From a checkpoint of a small transformer trained on Wikipedia: MLP 256 GELU, vocabulary 683.
Each number is 128 + 32 x the weight over the matrix's rms, rounded and kept within 0 to 255. Layers, rows and columns count from 0. Numbers have three digits each.

# layer 7 attention query, 64x64, rms 0.124, rows 0-63, columns 0-63
138063110050173178194135113145122159085132133146115109169114110186133174089121138135040114180090182094100154129173166057148127109135113103175172048098080198126102116100193135152126119118143109
127153095154142132146117144132139124101116120136135117165107155190154095081125092084078143108120160110135146099105155108140145122127149096132145126143078157105101123166131096135105137126140140
131198195120073105113137111098096096142119132089129116138156168091110139166123096126191134074140122117121146125111087124125131122160116099098137197144174099115129137136186145072108099116142135
133149111119146169110126141065110124117076172125101178107209111113117146139108121128161112127106105103171147136219169070118090157129142157111079131136141127097182057109121132125091104136101184
165128094106142144168116184171131143121178114118145143169099147155125109103142123086048173120114123113083113113094154128147135140147157118151162130105030161141080150111148102154113148089131116
151157128114064108135134142127111088146112088103137144132124178087126152177118159128176166116175081121159118101106063136093112139137167112110127171142156097117105158134128119127123128130072147
119074118093130173116161192151129136123117116149097110100125117157132129146124154130100080140110135146094141136147162109172112089146112151186134072128138116141120093128102127152165111142146117
100125154117146173177149105135156159122152126180141135139116076135173084100156083120035138111071180120068107175104132128130103072085106105154160101110132183122065137105180135114159188156149108
107109153117141168159080127098146053173158104138059132129131113129151179158088068123137119119106161129085136131152082131170109163157118179167109142123085088128142100114149139146178129133082137
150098104113178164150152098146179143135152153169093097118106115085173118109077071167079102144131138122093115186144154111151138136122084136150086135089130155113102104110150151147164143128165134
114149154151146135104168155223170123069093129139152137096098131145111129110174151131127135168085151111080109105067127112113119080113116149140184111139056171144103117104137111105120119137164096
131145139178137080141107136144167108163138096101124098123090110176108142114141144110168105126122195160138144111074095141164153125079123135114103156137113150167130161145089103074117135070119098
127108120165116091132143177112161081129136085085126094112132146119160136116097104135128145125148166119111191126151159155142123106149163107103081145125113123119123156129091177162101115117088143
129100123151157164156171110074188133135145144145106053122098117098173130113051061130099121163145155128080142154158158103164129157100105143164054112077151131124093121119161127161156147102132132
141084120112217208194131066181228156117197116197067035145057072143207048030043074154025126166076194074043105149154145149193166115078080214195079109043037207143051067104183149201183190111167105
120106151137133128141094113180131130125116129164115147134121118163118122081121138123081156102119158143133163111151134134128134090158121152125130158133090148143133125134154120129106145108092103
111129156110126122096061205096171135166146087121135089139146082077188142155138109150162097160081113105104153186130108106129118141102156091130161119085133090191157143137076177142127143135141087
097105081096121086166139124126126145119157164073105129150119166121149114133110101061124148151137117120080114147130102173175092180163146159130134125180151144199122146085172130117168110065070086
109146110099144089120126139110102114124134089164119169120137132110139194109160148079159118148123094111160080086168164141101124087161131145149123131117132150078130104092197109097180209089095148
104131113104122117158168163112151191141094126150124090129148137153110103178124139073094142182141089169124207104093103078158085133119102111141129057099171187139166091194152126102127137081136141
112132098136113131142128090102129101126146139153144128119166127142141191100138168066150165140070148124076153133165133071058156168116144114097128133151155150106143092046139170179099133122159109
078092160150133130123091114148131158161141159112136175130160141178121149111142156137102070116133157092077128077144126100126114171136091154125155132082183133106128102111110163105119184138058127
100100186123136136124092124099110148121123191120080133094167111118138111093118163152105110118081068096092106210141141070135157152180151164171142159148130104101111156155175187142097087105169145
161122159134141112093173139085120143144069032128072117097111136112080194112098151133156148115168112127126171093058106138165144106111152192098107122119174135194123114101129160167171148085115153
080106109166155177089133123152115143128062151107229105124123143125185138135109139137104143086145105148078127153122140152065121083120129100081162127133079115190161093135110145159115186127127126
082133143143126082134123095182102098133134185116152157135126104124153164116131145122108187151128117190130116174121161114187129111056129140126120042106150170140125142120165148074139093164097099
143192161185110127157135103147181101123105105118129087078154143125123109113151106148137152106085147182138115157110110110111095098139116095162137102101156134098171147138177159094046158135130092
085127199107148108094173125153144098112093062096138151134112094171153146107132186135147126141093088106159144108132098140111143075158069124074183136122095112148125142184136118138124154149165135
134185134076136119069124160165134154110186146132178148078105112149128138129130132057103163139121138123151041176071088083119085136141132140131171135120088134120129072173124113134116127070130161
100107151075150157117115147133097128162117109182161215113119098180106097135219137139115166113093164125137085113129151147125127029098154136115177091157087150139126084113132096085134132073100141
155099162115141088093143142078148103119155154148141131073105109113090188186130135158107143124099179098097097140159130116102181151115134086088140157095129140143131128119197072119114162114076129
107134141163146142157143148125138177168167094099124131170089147091072117112105134092144108138118119116143067107094139120127076087147105161130100172152116090156102169151118171112080168149101055
118074163129062081092035144071057098106123080054147192131127242057104151143095255145194073068180074166153144209130136203080122117191237169029089135225097055128168218158081187103065054127111130
115126145119160131154122115110137110116151137151124134160097103126148162125129138138121140144100141133104129119148128099117108136105117135126126095116133164110121113118128155136173139119130141
088130118101080078090130110085108101103138103131091152149156115110169148117127153128166164133142093164128134134147138144126129106116152176102114113144166101106150177132133129146095101126174120
151134163129104111104084139119113088108102112104137170131146175104127099147119221148203093060132141114133127212138127125088108148184150141055092131165120089116152133106112149089106086096094139
159083138090152121178127109157152120138146140106143121093149131146120073146162148111110096149115144097136128176091152108157087132128129070164121166119145152133168127111116119142142145104083156
147132088156169176148124149195158161160136159157101093148114090171104122102128071138095140192096167098105132056130101101163124118087088129184162115084089149119088112101138108156144169097132117
094143111103118131101111117114140120105146137119104153122149129117139185129127171158162134078133100099106140121113134134089111112119168148111090143161124103148126117114098157137113145124132123
116129168145079080057111126137100096104079085108135155112142176081135155149108190115194112120129102195164142186138126115124117147181197102077136109161153130114163182113142128111096082158109136
137122089124123082147130124104123151121079089117152114118129146156152142130134172163129132126153126134118145122129107136085113160109110135136140096143172137138108095115125095151124158154155125
132132143088076125117122159136089100114113113143116190105081167085101137115145211133157111092168126138176141161142079168101147101149152158061134137174156080120166178157131111077087073144114134
155142137092079070099105072136086059068094129089174161110184137091147135163124145122177112073143068209181218158121134163110089175201154160073128175173110090122109169139127165171097072083111147
101108120152114095151106089093123102130093095079167126111195128133137162173168094134191141129129144168127139142118184099100110095131184096134139119135159079098130161106093135135155109127142116
089130151087084080089106162147062108037074151048195216109201189166069167198174213105179139056154069152185188154056059132104055115163187087076214117223141107122166152160080103085067069074131160
118049113141115096148143123088123120076102139121196118156076120147160140130108144122149107139176138152120125138152182136117150122152159136095097116105098086141139122110126151122093129093170065
183139131116074048098129151150067121143105124144166148103136155069067138146186182147214113170164099160145137130148111142092159133187177122098106105167137043081137165152131140115123049143098120
174170130122162178105134144151160175150171079138119082125142140140130100110153091128047170134069144043098125126074071173141099151118066084172186129119111200090070150155104104147132104150167146
169160135150172183110138138159159099135120149082074115091103135144112112074072104168059130066074163138095109109120141150162090121104134151135137127094165157147114146113071094140129196163137139
161124132103153184153152129112151171132097156146162094120112090106161087165125071118039143124073173138178131104111102106141132181123127064172141104066116173115148066136135167094148145107201150
163063151171120060193110092136155117128099092170091152170181115093079169161113112143147109106096163183143121161095103168108167134049070153132103101115128136087115088113159109092122169176117156
182072117129139171113142108186090140120074173138110102115110157160159079124122167096100095108186175127083149144130108050162160149154157114159097119127086189135160117145120124113127089136114124
093129124146082125137091157096135104050142134061133165125151172150102078113154130106095158130133096107160106163127139152233120144132206134139110141161110120107085112155152128175098090163176130
181133140128141147090108140113109074116100161129102167148084181144138216074108144122075077099112121110122158193115096131094173079181146107079134137132128197137113164127132124147122121175107117
109098125105166083086123186222185124129173140129163151090118089147134090119124155089105119084119101168127134133103096207114122103154164139101088101152098148136129153155118071161094192103098098
179225122166135131146106144100108110109156137153102128155114152085141089118151111160168140107143150048122120163107153174099145108098152089157067131094176122195144111139064150127079118175197091
087114209212141120119147143141110091161093161112111101125138154131165093116110117146144079121121116069110154099156142125188165105132106105092109115143119074095107178102126179116086161188162172
124119182072142061197184123132166133156089118161138115141142105106109132124145149113153081098156126155178158122106125115141113095120108135167106146062176108095127108159100085135167137066100193
150102127142130145145091139103123132080172157114149128135181162184070059121134154115172124100121125089093110134147147161150095173071111131091153100172105146173136127124100141108140088096135086
143175095083107146141146058177088118157095194131144161105189051100126127181158124089148060116100144120124134110141121103179046159180115163106118114127163145160123064112128148133192163085165145
078177122124168128182115189106112196105177167172141137087131169092040142177145151081140118079105125083161082136104116130123154077129098102146095096119169114103087174142139144085131139130113172
056125107196142074108088131138176112107145157171140075180184149085121213105181121166150084109122147143085114128085164150139109128083086122120132095104203157134081164116120140132149136115155075
174159132157177159125128141167079145074098087154117140146162157126176061126170180167211099121080138100130163160143124107132144114089059095125121094146085136127101133088131096166108132087147125
121143109154124113099091163124129140159158179065122115134158129137110185124049088119152109114136116077141108119159073139089194161136134126146085134143122116186125082094114165131172162173143121
# layer 7 attention key, 64x64, rms 0.129, rows 0-63, columns 0-63
132145112103107122078101091134144165134169142134154153128093097055124116133166098101179106140128146132148106169074065154114117136112133130133087150100152122099137154135132133119129164119165132
138107081110163158140183078151152157119155116115154078156143097140161115116091067119090144161102180106108105134127123147173156126115083141151106116080089135139086129180181118140156166086138137
077154146148094085086128117151138092102052164115153182094127146146143134132128126103181152109112063194109148115103135155102107138138109164134176144150129135122158095135132155131106082144145132
131129182127078094123094177184097104105095109133155137120083166117106166161179145147162120110132136171094128135091115127133159104161175129115170174121147080133107142112100138110135089153083108
109137138085151142134139097144158106112117134128129097131136120114131129104107114156119144138083165097123130134165131126131118140113079151130113086117110168115148104132129135114107138129161132
083153131180058093123165168147094136115115141104165142100187170142121124155175161083123133101136136176108145094120148145104119105174149121098165135207144098138144085055087107127119090125103151
134157086136185134121108088125154187127160091131134079162152103134190031047110078071073092158138141103196091142136103144158113102108084128179052102102142164159057189179167151197196170113140124
128115137108156137135122113127166150113137118180122126158136110129151148108109124103119111112074154105115151145137144120129157150119117116154131109080106140077109122133139120169121147114165098
168090102104178129162149120176146159134170177166134072093155049111155130101092120124149110168079171063110097140144210160132180110076066115125068076097079191130079143105193106186096205120220118
145131168121161111123083129129156156110111128170112103132103080099156131109123115141131101104079153141129172153152140103122154142101106100146115151069128126092131135172116135151098139115173106
155102127084135116119090168117128159139176107119138177136140114123142120109125105062133140173126113134090114182135114163152088129123098116167128121126144116124076159127138162116134125133105161
128106082095096138119105169118101100123125142127089176146160193129142149182134140127165108203171041091111111132124154148137077140108137098086162159194124107105155106142145136109076088163095178
169136093107237177143141083142154155161226107217101045171078064086213078076081075131063117167067202049147105157165183122149223212084040066149046123064089147133087120123135162154145182110190174
129137138123165120126083145148165145116113123182116123150132126108145152094126127131130124096093135137155163159152128099116141119127121086123134139075145118107133132161099125136115127112150106
132130145125131114103117140138120149123118117151125136125126134139141151114131143124122122128131128140139148153139117138112125112126136105127127153118146107093137143128108122122115134121128119
085169154192000024032063237111024073092039120022191250075165255131047210250186226101211187122219032171220084070098073186107075112169247110019207140255172047150233140114064124049091033189009151
136090147124121116158162141107102084082170139180113155122143177141025118091179116132173110134097127161164143132111110109096150129122169140074133184173153098156132127118160048102094115145142155
152092107148139158103068156155089158140132098121151126128131154136119127140059111113134083102153102160153124152123145069098172095122122152118133152120102165120164102143103121194185117156156095
138090173147131145138159097146115192133071160128191078165131113149162155080112134122091142117104114171103137167108117120153123105128053151114209107118137138159140085120101127148095110124106113
067137148086135166163076127127117068179140127075149127123196175118139120092111138111182138154152157139113132126128172150084105131153103144152165138161069154194122126122097135094125078172116102
091120137095145141110150145157127112170157165167114132124124088083106126105115124156118163082116136114160078105161114167135158108149087163127187107101135085123131109146146081140169117147087159
128134166098081094159170117125132162114102184139110123143138136134086144118094114117126179156115110101155076162129121124117127095110152123184154133155062148057160148145096116111142101160119125
143122169096028079144134151160130067147138154130144115114054161131096089129130120175155156097148177142153133104174078134119143100067120114106129148133166138113126106153098110154138170125166107
096102118156188148200135087133096184108127145155202114138159162093219082125147124115122106123173114147102133133139167143147064072102078095138134133092149124102128141132107128058127111189143099
114120102158145135138112121068128152132138074135088108138112114110068126115149100120158165201143180091142121074074092091179167162139137127162133105113137125160118183129114117080195122120160138
137127127123101144159130143141134134146147111100154151140143117071129160124100081158155082139158085107116109137124087107075147161193145109123213159151119161120125134094109185139091171115136119
125104129094137143105102167119140072124113159136133184125121145117128137129147146108166206153071142125120125140134133102081128235111164105109177100135124120119092090116160151114122149151108122
126140085141115149099134105120137117137171150143160131094139137145164119113122084115118164197108130149077116121087129131213114146116062123175092154160141137125100094101129100087127131153178186
193063093084080157095124152072120133155156110115118168115138126152143100112163120125095106145149145151141145103154120145134140134121093130136167095147086171155107156107150090134138096103165050
121062128149082136188148073152141155094180108074166122176151122138197134136122169066087104209154129088096074092086124120150154124115164183124142118142110148154141131096162164134110116110109135
106132178117109132119143112145157182184142145131147133150141152131109132129129126119103152152082116158124102126144071109122147140113131147120152116119132050097130171145147106146054067087198100
112121118180106100104079113188094114079100094127100149164156147192153128120149089137113125174105114133133149179133162130138116130103174073142131114097140173110115116151132105110145126183164138
102149106142072145123123101124063078076080114082128159087172145123105149181166131198165131106144100119164143110106115163068109110177086133079150173182170096121164184142148131118129102170080170
106132123133097103106100101099076094028104119080191145086171184122122173150144159142195151069136106148186127165076098153095126097185182126036157136205153091150182219152166163146115092151069163
100098111102134151091185096152122201082176144137076120099175113144079170135151131158095109175164147120141115054110127160098124150109120131148146130148107145125128056121136138093160137132111195
108146124142085080109118115145068120118111131083131164096168142111096161175180133134154147141166089142168127092122117145106111122123139143083135122177143080145165137143108126110134106119106134
110141144146125138141147124130122136152128105095166127137050129108131154152116084081141129112107150171087155128173167132164162130157092120097091091101140149115112174141144105107181178097151055
135110129102180160171147118093190150140164123178109065155091123127159096086103111124081117129099138146126134168132128119147146151113102111136112121081107194096112116153118127139130153157158117
130139131104089110128121149172052142125107145118176114066204134084109167202124142134146176136181082184172078069094105152114142135125127161113136136200179079121166129118153118095116128117098188
102146110150104122119111116115079129111142130104138177117145150130101120137155142136155146141160093106148126092147116136114126132154108137120142127160156097115139129150110122117143114147144128
106205126160058124083082118154063086122141099134151147061172113131068157148184109148205091118117088166110096109120101146112098051102176122079169183139132091136159179150166149116126089224143148
135171130109089115109125137125095126125112120085137165103173129116115142167159141158142138124135113147125154105092132119118110137135134120127150136163140121144146096163120124134141098113113143
117107140135088099116136158136083127150129140130128177136135151146073124152128156130147127145172116131131067079153114128147106134125151154131136105159124098124145085129104124098138070134122154
154101086141189149121127139165180144132190152190122077186083123110102102076093088026076112109130162113084113146133115153144168118135128120138103166084077227153128104124091161130136209066222110
144146137104054098123121155137103134150129135102127159104147159138082116177116146103133144128185063144118134091149112139145102130128156118152153141195124105154148102099110119108112102138137147
187119132074149090156090164161205173213184126192080039178040107191142043032120147009037073107129175100060155231127158167188146133118156107240138119085070192136068092065123095119140182122169088
136103124153217168150138133085175154131141151174090118178107074121165098080083101153121112157080164135086152155159159115129176158088072117182081148032100146100100087118122129130106148122172143
137118108146174131162143117132211152129149150206087076143094125146138108065105114129110142182121130150097112148124131114192130126090135126157095145050078122111101107119162122150100154109152113
109118116113149102153129130150117123108099092148123094154164153123131108139149087127141168137108091119161138131140106141160164113095145126084135119126100130143138159158156103140175080114120102
099131077132091104084078145112058080098101171063090196086172197124057126169146171106172101113176100129107116151133099152128086147174156124109155173237148071154147158115140140105095125128087159
091175099087163163119107149148092073145121136177137153070107109134109124142204101164162189179157118099144134129152159099067153081170112122074130159115162128103129088093109150111126124097103140
075110105161062060102122129085148070147151136093113129133118135087120132159125147132108099131107099145200175151145111175171116169118098123158172122124161107093101127112133133161126126177086121
092097143159087154081152150172159144169151156132063061180136100150126121130109145138105161150156150097076139098107158144137131184134098169097111113140080134107130127068127124120109099148165116
138157119128168085090101125153188101153122080165168120140143157134175119101143121110075159192118111094144110153111133101206070186106130097113150121092146087108132109122161092111152123148065123
083162170113127119141155113110111156185078077126143120164080143165162151121116133129155139111122123189132142120173162149119141055126100163174140097119145107156133085127160067053175120137087077
122138121117127144165129134162102084093057137078154099110161082120126163116155117116155102187063136149117126186110159123132128165087056121065169139161129151111157165142156175094114156076132159
077105131151086127150117092109135154141153127110141101121166142135122119077127065159132174117098174113179125194156097142090133168115194093090135086134151166115174145111154122122122135142105156
104134128130180121083108070133116103133127149092195134082140132122080127156122114141172172108112116203107154085140161184069115113147142140092119156126119084149122160158103135111165091039091123
126116138095092102178156170144162158163141126155070074143071090130167116147138106103100114178169129150172153136107134130147133113120127145172104118124093167153135169111095141157071138133137111
050005121100153197139069123167120156132159099123153138106146140106120121185078150151156123119113095085170096119149100165152139145053099161128117135131118138179126117129109130153103121152090118
071146189073143146120095127098147121127062133148137120090102115116202122128086083143157186140155147125059174153103106133113072170118135134149141176116114120145138151104159135124125170075160186
130133108118134176084086077071088119093115046148167087119096121140110126109169128129157169190150148158189099115121130086110089098167121133101145164126121110104195218119133154105162145100134154
068110134097093114146169136098147112185165190154112105039130111147180142112162130151086129164095112154152087145162094132132109101070117091108174112127123150098131160172135147082109139178098172
144144136139146127150104091143083127132098088127159161171168086082169099128111073133145153126129109097117082161151125115116113158134085134117121133125175118131130130132124178147055159181148104
# layer 7 attention value, 64x64, rms 0.0999, rows 0-42, columns 0-63
087144137124103135079177162149119105155130125121084124165159129131149149140160148082157045183036112070110142218138115091175173118166066124104158134130101160088126164140083181181119158168126109
106097167112125149130219220138102132099137154137133119138103124090109097153179088120110167112081123182067154172156130112117169114093128121116124107124163117111177135099088075111131131129175106
117155057160125208100133156109108176082094181145131113163105151104136116086137175109077123150130149166099150162177117148134189150168146066117139019156119111073116085063081110119104119101078176
150101148160091118139231060103128126114123025116072145188092118080155107155108154148129086159126065113130092161150153109135090138220113161198106192104162142139134132128142180140103152131115171
123091066171139151084108192182124174149119179126145103175071117095115202132148142096133141142099163114161133121099103120098206082108123081120138086145147181100157102168081080091082139189120152
165169125139138129146102111215132144114106093134057138131092118070158131159129171084108115142084140082135076127163124091102176109108146125101156086146197134139078178088170127102109126098145124
130137099142107145147119099145124158160146195162090130111166084102166075170128160082112086138151147114093055110128119125207150192128137152162106095132109110125150118126139198058171121121116128
179140133058153117113064137142146163080163133144193168146095113126132167158148106164104144138123136139112134172036145242105142093140110109123097129092076140108121142184134117066112159113089103
081072134170129153122171115039125102070140123131154113193131082192129101110096098128097128208148083149206137124144139166096120190126149160063129087132143135126136203175149113101115139106117081
147146180112136086145104105153163162122132138113173173221090108108137159149084129126120063122097104086071106169147155129076133058113129117125126095141165149158136142113057130050165143151108113
072108092125131133113128103106120055151135114155085128149121156184142130123095157103109123145104160090147160134103078110155145120154121191157125177123142170083139155184057166095121151127100143
192144108188159152126133108151121143061092187093109154139144085137153136109177107135148155151149134171051129148130207095095160046140104085106134119140136123125091178170085116122040140126127171
085141150080103144102135114050123126121138069148091195137092120210158138159097119111146098140118103141176161132155073177138106084138163124197092132094145146122107111166157139147155092099107186
093148087115126082104155080160139161039143144114145155153132159131135122179194096126188117179063106081163105124107195176137080080107110116122105142117094154102149111140095154184101088084148081
177194103129120112137164122135139113100135087160140169113141203130153143089128136137138163103135088089152149079183150097100103146124124143087108108146120136133153093080072064131134104095139181
035057182158116153069186119067126149101106152116161083119111084159096110153150113170123123125151133162110152188077119157167145105131141115144122138107120134142093119179191154160087132129128152
147108139075126048155099142088147109088146107162087128137073163143131148117116156152109131088124162077117139145139054178104132122113134141118111142140149127162171130143092191153174062110129136
105124116129083139126163155142116127156110123154102111139154176161159109133121186136117156202127104102151134093144110109179128193077223103118152082081131141071130084090137118124148124132158103
141115137128119187177157152090136114113148146102131077133105127149110115150083149157155069123121184189069129131110148160081107105088104151142111134134165123095106140154105125125147184143136105
066133114105124163130129114133136116145117186168080120123156089059102075139142141116132145138146142166094071130121053147167144112135107154172105139122121153110184186110173193091129101185104160
161159142147122202076111139121131096168122129138152102107164135128098171137130131168098169096152139098126105140132118100174133158163156122155105063125115136128077094122171134109099165119108152
161143128152134170083147100139134128147149153096175142116163145122107127142159151138089091092077139171075126085110142108097102171168130142080107154092103116125088136156123176139135122130140129
144146065173138154115140127141124136088106154143158129076177145159141117117148078130128127113139133097145108131091181131072149050148159033161100165113168112100143137111158075107221153096142201
115136102198108128125115080161143143085118110099161097135129101147126111129118193141161056123108189186148158126096168080079119102119097128146156075106180137059119173175046138167158170129124061
092163224143131115149121177154125119175128094086158155111111088158123163148126153107140099107082103164129113154120159074153129090186127204184119084096162119109097136132061091184078151102143135
095119144128154138088072178176136144109053110161135138103083214118117120136185143136191106160124172108108123162153164132201137107107099115099136116089090130142117118176080144122099097138058102
066146091146132120110144154153126181152074109150150187142081176089154121143174123083126171083087130094220126137127132142104133099120071161142150144120095084129110126122135075143085102103116094
201129156123113113190143099119145085132128111116163161156147111169119112129065111142142127107111152064139103131110159096085136091153132094143082136148161097150127147166160164156122127170145105
129076108135128107147071204088131186086100084140166146133175122189136140082127152103098169132107082095124186097104116132112141125143161053149145138149157153102136175126102110181111146078145117
119165064083128120145196099155137087149141145160077149090120172103154106101152124126114190175139137114155114093135108214090101143085146127039105143140105134140128105119221096103104114121135200
120129135112107128144211100085123134036101071076100089169120107128188203129124104191134135195140098162161131104083164147095075135168087194091146200122116147152093117174160098186121140132140141
170090156085119156100058163079105126093162072111114130158136111167122107137131130140130045128142130148091140186117105055160101151162149115179165135072186167094117167196139183216172128148115085
173173125194131096063114127150136106145151132108081087170117112175136166109109117141117077062156154153157165112158114128102134158187125132104136102136164096104110182076135078144204092164117102
075163093117134117113139075084152089142197145131128182104130116120177084088146137094155109115097133160160149130126101137107097184147157122142116154128063153123150106173075155092056143111148179
140078161142133159182101167149123126136061050142107064135152164165079139163111113164115175131160156083146109110110166146147109142102083122112159096117146097135125143095172150157138125156075097
157138151073131130110137108140107068150144147161109118135172071111065108163167120152162202146107141176103127160138115083111137119146154155201126096114140158154123105108138110056133109084180124
078124067215125128154117132174132050134127224146158116156123120122049106135114122147128091070136133088127114091169153142091080139126084135149143151131168086125151165102156099153163134132170086
164158158059113119087143127170161131102140114100126150144093121166114080119085151133131160105136110089093152147133186138146149108111127127084129164140108128089150166109128085182044131131161112
118150173070134117127118139127141122122157126145136121124114135182125142166071131103091078102145166126130182119137089105113085103053133111131118113152190180120120102173056144101143140112157120
068114124138121133120182128104122103167224141105123121144157108147126127138174149132098129119119111065115083100142120162160106137147122129152169099080079083186124177138095177175067129122115078
155214125154141157116138075131133073139109151079180115136179084108124117114101154143132093131081135187111146159127118110148150097130186112132111101165147111076091125116101134146140098147150124
105133070164129146163142146110124157117089015152123122126162187183073176118102127126083205140127074087117164089118156121129106215114110087146145104141115112156139124088120087170146140114131111
086140112116163143097112155180147131112131112117126121166130179110125130131126117129172123137143163102177121129088113122064106070180100075136123150132150164143108144177048125151136124168167149
# layer 7 attention output (transposed), 64x64, rms 0.1, rows 0-42, columns 0-63
100059160169104107146098098109133073146099154129122135128096198169156104170208124138097127152149132075067150146116120102077170090169094106160146107179153136121193073077103086115167163127117175
149108150101174105103137137110184122133097149115087138136137097124146118156127124136167119169151133151051170167113149073160172072124130028139164099168151069122137133131125103133095118107113150
112103125097154145122145172170043143152210198133119167131131101157168129129106101112119159106092122099110146187117081050096100091136089106172167107160182159049140041150160119159104119120083169
181155116131078144168104063094113108168079133130108078133106208151165113112149127149121118057150077151154131135084177122150138102194150180179067154104120092085166201119054123150107182108142124
140114115145156153092158143196161155164149162091123169111098119139112147148181113141177088173138143101079105217094102107126116155145113083074189076155110104110131061120144083083058085115127151
082159151115081130137121159132124129131118180090150195100092114134189091154169124180143129140080086129129072104102157070121091173123107152142152093171120111123157152127220083137109165079096140
153123132145043120116145151095150073169133179102096078091118147085159106140075124142119123141171151136157155078078105147138091163152123145151047172172173135166148068139163132137112116157089132
081184110152208151122155157117255157134145098104139122108091117101050112125168203152140109133107176133125139153106137176142102104171119094074096098084099136093142116121123134076105089136104126
158158089163139124162115158090089145118127075123095103203079120151168115112072118132107121078123099108137180130172068120164083119125154098137126190103149133151148212122181178124125061120175125
123193176114117204089123151119144145154093159100135174131047137103078100122196164113131094120111166138187118128099152086122101074138135111122158127160101178179142104157146055085108101129152113
149122154144072114147149122151201073130105086184111092108105202136161170114163107121082130130119187111103129121120112183135109106178113144131144125098084122119136101102149124110093127151134129
085148165144190165081120147147177168131128167121158088102106085139135095138168122156109122080108113124120118221108155097071148077077130091054191117175180097095146156105155127107077169115184102
144168116118084138181153114072140077140204084097134111146136159158105195143146083100109212104162148133111125059117122162135133122149140144190102161014091113113140135139090106131141120132112129
087173090146182140173070146081093104117125154060146160167071069162136114190150130117152143136112189122121144134186181156114199085122121160090131110096134116137169092085071095074119151117173138
185132085084101126121114134098056144089096150170172209134122102111120161114158113110143182116067117115164136104175142088095152103097145191163180153134144147072075082133129116163120146126186106
094131132169178126146153108152164142193159092104048045126110148156143108090093126139107117103196128144069154171098102126163147122107141066112060128109125090162133181138094151120166111163106166
111168173098105096175160113152083119120118086144117157095085150147123166091139160094125178151126144088147144042150133124160156154145128147173164111080104180136107085134111099113103156109122107
163089073081051120158084163125082116154145123097111169140187148126160131152097125120100184195116133117124134100164100128146127141111114164225098145123130049099126072141142152134138092162081185
115145147166148106163124118160135125102133147135131072105119130137142087108106150183115073128131145101175123154097168185154142088099126029119140106140114134184126174173134113153099095166097117
152159182171073136089149110113217110166131137139088075113130151093150171111103188137153085133180149105103154103103113138144106135148104116098068111108176102142121111127172119137097139127097141
138099097111109137105158113178178120162135160162090114094169125135080086107127148161118098122133124133109140147092118138098107160130140113119071164131130104095092159140164159180147123147086164
085115096120173127073102105117205094117113143159129149109124155131106131082163178175116147092113156141131106161112125133114166114142126124126106132129105135148154122110169151112107179182087075
133190138101192083118110120182255161113107178151164130115161108140105133156088095115127170108092155123125106213109113162116122114091116109085105185089112121115131123132096079100109113132139153
096118169161178111142048160155149105107149168102180127095101156162155111100135112125087080145065158057135075241136172138119150103112130103090154119130047161165163133157142146148065142169133108
089066127161156179085157120058169068125133172131138094103148192127150155149186091092122122122103130156098113117080173105107181093147147137130135140136033073114178163150141135158125161142128131
110116128107135140128087137135220082176175104108109127115159141103132131150169157128139110184109180094107097159060171107149157133116106129085198085085112135081121075060134133101167140124090203
085110104125159139084100166112194128123140138117141160168115149121153171155181074126186168134070157138051107117120178091149124109177125200099169094088117113088148110107100103128122117085125144
077164160148100129140087098149144189110064154151149144136094093146099114136119137138093098087122119120148114122108163152117156132140181088145091180146106155165072193140104133134110118112158080
089132111089146139128129113196115188111167105120183154153135082156164175137156109073068177118103099115108126129201054096126141132126107135160164150151080150101177094138091133138136104110158101
133187072150088122136158120070131204083091109169164161138113116125138147102124174177185189102097137129114148085150122151156096123092093161126109096108214103100049126104204095114113134126132117
140129093153176090189114093091003156135107102118144079155106141162149081120119123198148141120126089128182136133177136145127129128136153133104123101048145094087164215136058160120138119128210098
125118165114133105163079111140162047175196070110133089080185165144110117176124158098059143143158116102115120158109086160137170163144121090174117130090058130152184187109058179154148153123053127
183138100140200125170161084107117118125152130152074114106103163121116130161111156058135139164132110140132127140143095115130078155073082070119153092100168143120074179083165141125147177150138122
113092124129079174048113168123190104088177149135134132132125161152126173126131132105067137112114127120121119114071126149180129113130153197145149151192121182109091074091148139147083115152139099
141133094125167075194149089175121152164097097144138112164160084102143079102134127157164104149152118142125105140137157152090139148117091102135095113070132077126170183139083088106215140075124180
126085145134096154101148181123074113173114114092133123100153121152102156142117182175148106168178155095129138018158130108122132110127139127128146144099110100117127132120153153162153128107034189
170104124133120136132111136184140122132122144135113076132061168109161116138093104109153168141116135156038133117186164103057136100092098091136117182091170131207074147140155118157120120098121143
049150130135134116125087109159097204070117133143099131150077095159142141167094175111116141080114125131127096146166109136134135114111146142106162081176101126136117155156147146105150157131174108
111129158118080113135140122167089124141139087104153124104149142104143151121133127112106127101191136134130093124124058146111165187142111072142123131164108172189073089125156133157127150159153103
080082134158184121073111102181192099131114164123148124133115140160133129116169120158137176152080134166084125107106090091113186107171122182107089110150090117112166152082122152104147143094078177
097080121168126132137146157054124137099151185148129136128126142132116118162087185141111126096142104152118157147123126120064105136085126078133148117129115146117097194119175159178087133177117089
130101088034117067188136083161106145091143112157130095197167102104127108167132153142151146130140109168132126148198117119078118154133114193163090134119114138105148118095052138116157132098165159
193115106084178101089141137122159158115161142102183102145102152138121162104104082088100118090120163120120092181137130161142130163162144058128158128128094144159115144072101097138093156106184113